Part of a small language model's weights.
Size: width 160, 2 heads of 64, MLP 320 SwiGLU, vocabulary 5033, 3.76M parameters.
Architecture: no biases in attention or MLP, untied embeddings.
Each number is 500 + 50 x the weight over its row's rms, rounded and kept within 0 to 999. Layers, rows and columns count from 0. Numbers have three digits each. The size before them is the row's rms in percent of the matrix's.

# layer 6 attention query, 128x160, rms 0.0552, rows 0-127, columns 32-63
030:479526470542530468469630532573500541540502529580441477510470506501449495530507489552509447486556
042:505496517552546441455492442519494468540531467496538501453553519511500485497519495485539521585453
041:500433540549420537527546556486500395512498500589512590533544424494481506481468484522477497456550
046:518562494552519426459611528515499477527566498496538490564514476496456502516459492556516488527441
049:504488456545600508482601458569497503550560485479590513513543556470505492516443423496499502544438
053:489510563484379469547386544454480565426453458542398471482462474544530565442557582513487537413535
060:485471464567471467469593521561497508574529491439616503544436563420487466483467404527521475563478
047:491494464514438483430477586442494547427455441499567531527465466376564461501560505545510502485448
098:504521512481456526494578464598485482559563556482514482484515501499552442418491452551576449565556
075:438469490542464481386511433523523497446493445573601490486415535405500567558496530546375513519482
109:514504476522523558478469553487518495369418482485569510442404549529463620501468525504433477481400
120:497411432483488462409543553585496480569500589432534548449519579550499575466460466428515397502608
125:456524414500441439517467541490565553520444505467479524467465512495506457489445552405542597457505
131:550473408556572498407536544525528462503448511577538510496409525546490511523508564531480518484492
130:534541463442495551400528558515477465510545586509498500377551488472546464465452441529516523487499
132:523488582462551567507560516504471503523442473501428501477504499520571579464521554475505477431499
041:489500500531478426487502436515485454567552510510477465502569486577506540568544417526529519514478
035:475509561477503491565484487484518438502468489554561546517537532468611507552535581459489445494479
044:500461465537589478524580445528498517517514508500558504600548567467498474552420518517442471613550
041:548503433519582527488447417455535514507503526449539479515466567473492453499532551424519426573416
044:520494494407565554459466416491510436532438538551558460516509529465490509522521556409578434519534
057:490502504562442464497581507610457535485554502432594529588471477444540478503477428553529488530448
047:517520520532586492450556398541540440557469550531528542485532547516487535522444406465537486571494
079:491511481529472513451591480585479488521536542474595498498480509433543472468453400567544453590488
067:484500548532525463567464510473475474563513490535438461491548532624416515523430512487441579441466
062:485446494488534439492499420551574515462480520450433500496493507593508566542495570387517476566606
108:371476442557462492437407444483466516493523500505569470495493517502595546462489548431568539475419
132:482527516469445581355491480522497512523519507436553500417422423451489556484524467485540501461554
122:559537497581541480519488545524467479533517490395493485415418551636481590502422522466440470525509
126:493425376463515473472471418416516488456490346461460472498545493495530448579502461482422472456550
132:570482440496491504479485572528424484497494579532515526531499472416545488424484516508466397561403
132:514523501502482472492502577460566461464402466574496490533444470513486470534432484460485515577429
126:566526563521539429585550457469527463490531563438501549496555476475507577518522541509449514370527
130:533596526450467407450494575625550464452404506381490472455564584442549467432494442491549484556573
136:389432504463477522433591478509401399611544547453542567537520544606447445555534490532385527534507
130:491581545406523474497514399561543572553458549453481423496473460473559585489479429489420441499507
129:548376501581477544529531422535511521556552489510445553451427572416529583579472539448494560469496
130:462551474490460490570525506421529504483624427545528446484480447498496497533497411499533447494530
121:460508524434441572493496534464474484388555577454567467582449522552498476421517429514487461488532
132:488551534559595612495472578514432475473482554523534470482464461477476457517460526553478494448516
130:519495591525562384466481467449446379533520420434526462449500495460462525528494490496525483444513
129:422553468468524503479497497494519494406545565512473503527439514548458495484478468557508540514529
125:563507487490524475414424492486583529512522482518397520488503509536474527613460532574455540503507
127:585557517530571512603528508604464462477530498478466592479568501478511451442509554525466637558587
128:610511479451432462427556627529523609516537378567560457533445450439428573557444497448459455549590
129:569505564489473532431404546457495543593489535428538545505548493497511626487504538602486537538634
129:632488478346507546572444494442518490418508437500556536437423534474545411452503467482531418512559
128:506520471519551447513534551578423457501546438451424488475577517542572506441423591508512493447514
129:438538558510483563409496429429459493513594483483514543498535490446519485493510588553567486471541
133:467469502551495544550537475462377561527514413524496451510544502456468495524514512568491465494554
127:396456618518522560517553476485419553397515493428425463473582493544574550487516567501472527512577
128:516441587507461435497503500481678509549534484436583426457525476607520603491481520525524495611511
132:504493433476518517663556551522552503618499563442589488522547452517485416450437492564470538496497
123:504513466531561542531486478511540614476557503567574513537456513564496522535444465461391497493469
134:496470570592508456470498529562551513530541483504395580455529505468463510483593467523513414481447
130:499470502451480442420451409459535424455605482551505549533562474475553603473526505550500628553528
125:390501499520478519485514487446470642496473506535518418449530574466486468459540597470470451542467
129:497524492551642550508513504456479564536551543566513391553538497480490538492513607525588446397514
124:516427446541403498436403523452429477559494531431395488552555486525512507524618518428521493525556
123:582523483510501524487495558361487501450519538452460572551486514522432536493549507494492549531635
133:478477569455487450594467506547487535469548504604524464417486510554434523535568483429471539480448
124:450522492462489586573486564527441538493471514417612512504506553522508471517452534465536514507459
133:527489504543491432484497573469528427516424460467492473558464434508424478453464534519506459473529
125:524502481430499584486450604435495546531450457472502533436501456484538489455453485466532523561380
079:594447503564585469466457472500510502507553576540482540508501539493523537570505455505462365472475
080:461501517507531556594556469399544473509481451514525509555397446553506467569482475494529684538468
084:500572503524478560488404521445514421522486513518594575550444513516405496523447436534493616502411
085:443446505520385519535482427528448509505531456529500442478510465544549532429522473474485499529633
080:463509533416399442443530486588448515544481483465523497531476473496523584486517521461586479525516
093:463577532482563468503520494525451523480452484411548582525541495460416509516555461447565587549469
097:476542505480522550465418593490414425435437472486537533568541478498389447480579509527497558484390
085:479483446528491493482480529469428546466550493529453562516476470507441469456448475546536575468528
075:519499501553554590462382484478526568442572446491558524479493470552505457530443448513463529463433
098:412534510453515484488647527501519416467471433552512488501526450476470552471442527466470516506473
091:490498482427494465498457488594514559458572587564635540529471456445539448474480440534417525446495
094:449492566491543532504575504518590459560440492515556590513479463377548471507486534463523466515475
095:471471500465571488434490542504559539527543493533479471515567433543555441487479478470437500446550
091:568543550436447399483527457427491503528456501535569523503503507406444615542456440524464501532490
095:493513466569489498454549479531521561445525411505445443519512479487535478456519515539437629510553
088:520471527434581603445533412422515447535459451467472493441567476518455496542500444543524502514565
081:480506508524429394570494521552443498545562500482465521567516494477517553465483577436490405418584
067:509556534508499497442391507426542530583436466509511561456497517459476494495469401552486555446397
081:581527518443504460434462474532539580491524549456516585510588523466470472497601545533453454508414
080:478515540500446406511604409476540504482479539475501504648426499548500436549545565478543615474569
095:564455419443560439516571394500593505456551483494494413489447580455545495513516552425551508543608
085:586537493447570465362416516500456453490454438450540494436550520450484513497546492428508454488488
088:505513556542459502357430550423471500520536487446571504511533559479467481535523459517533521478454
094:496594476510455458375475498494455506593427569485433501507571466519435567512504482509566488423478
089:511455522458451478542468467502488535487557452530518439462436511537567553521427494522537453570553
084:502471520516500550616542430436558510526582539531483537425475563560469491499514505398516519424607
090:400509475459509464492430528465520426504386467548463579457574584556547468478454469497507545477494
091:591538478498545553450434527516435525501480531473538535515477491491381504495443505501516502470486
088:536458527497549504501455441544557567585524494610496444451539512420551548401460526541490524448577
092:391457514477430536513487471487406540491506480517514531462525524508473526514536470557517495498459
092:453560445550481560553597498452544536435584557574452398446451428442526511464413479515491476466504
091:480477501520596575510563485536568407529431487561428519447539561500489549456455467500558492470521
088:508467503565576449478448555525519533461444576496518607530402486379479558406452442463435576500447
084:520447415489454544523365490467466522439516475535500458500453486499471374474493570430420477483459
079:447476483505493473482429462474446439491501408555543494444479444566440576464411393552563473491497
096:557488550563530542558482459453593522468436495609422464498513508484469544505509548546547501476493
082:452494478526356471537545571573555599556431459547494505440520542398508550475507451534494507617452
092:445465535468509571472490458464550468556431538556467437540373507553501501589509436537514513572423
091:545484492492570486503547424502542427536481482571623456470468468473506504486533580586511621438480
092:480437488516476473536559523545444579411551424576514598448549506536434520430479455502542477444468
085:481468568486529482555500483437403539460468440567463511444551477578562505468538563519546521527546
091:566481456532411559534515532429498490445505342573504532398570480521477521479440470434410532539543
093:523552465429486416489469532407541548515523512548408503469517500507517346535506504538533493458517
087:512548449446465605567420534553532420480504528541564473508548510530504501420485556573487626455404
088:595513519511503582501503373473497490461559491494530489525471538435514386469521465529545496449583
084:548513394545472526507491516577571490556483452519535461552508583489418611471517497489548498368560
099:548544455430539514479517500485465539483512530512429548466391523456561445470540581576506423541431
089:456414523507488579485478540534508479415512451525545514545486468634563478414459551526510517486559
090:485514509617413592446511497484458556468492498586548529590553494482572483442534566501524459538470
083:494477511454572548484497586522535542523542501524485523486547455443403565481445609334527435558515
094:486458478494531545505505484437491448454480527576479516623444593436550540539511414583505548510480
090:472501415501513478508430566467643405541483441493556530421512556477444441533478500613554483463455
095:467482510599449535489531454556556450530566516533467579377423503486507549490494533528487469479598
091:539517521530411524527488538484492530546483519460451502541472536532457551493540553512567575496533
096:546515427524485517532526448455504511461484560525496534478467540537477425458482500465614483442516
085:562464575464534464567479599521418538515431482466551560443504536589519517509503513467428477492531
091:589520503460470532509501544572496532449500508515481520530544454562520544418434572479560494541437
088:469429538525386484472495528541519403492519457505464437463523475527498481538480360503487588503424
087:491447502489477494551455532558475497535507427545565549438468470463587459469519573474469502496422
094:465451475478511532513614568525562548480427468473531404460532530590508534475440513571520471455525
086:497499460575475474538582552496466483419460538564570595580603450587584465518471490471609474529494
097:559518594572516530573461492473461508506419436395454484473567455429494546480492477501484384504534
088:488466407453521581561498361377469492501558491496508553570460482504449464446557433549565446510522
088:521465512540447504504459451548473548542457550550540607617570444479502466518476463566465502399435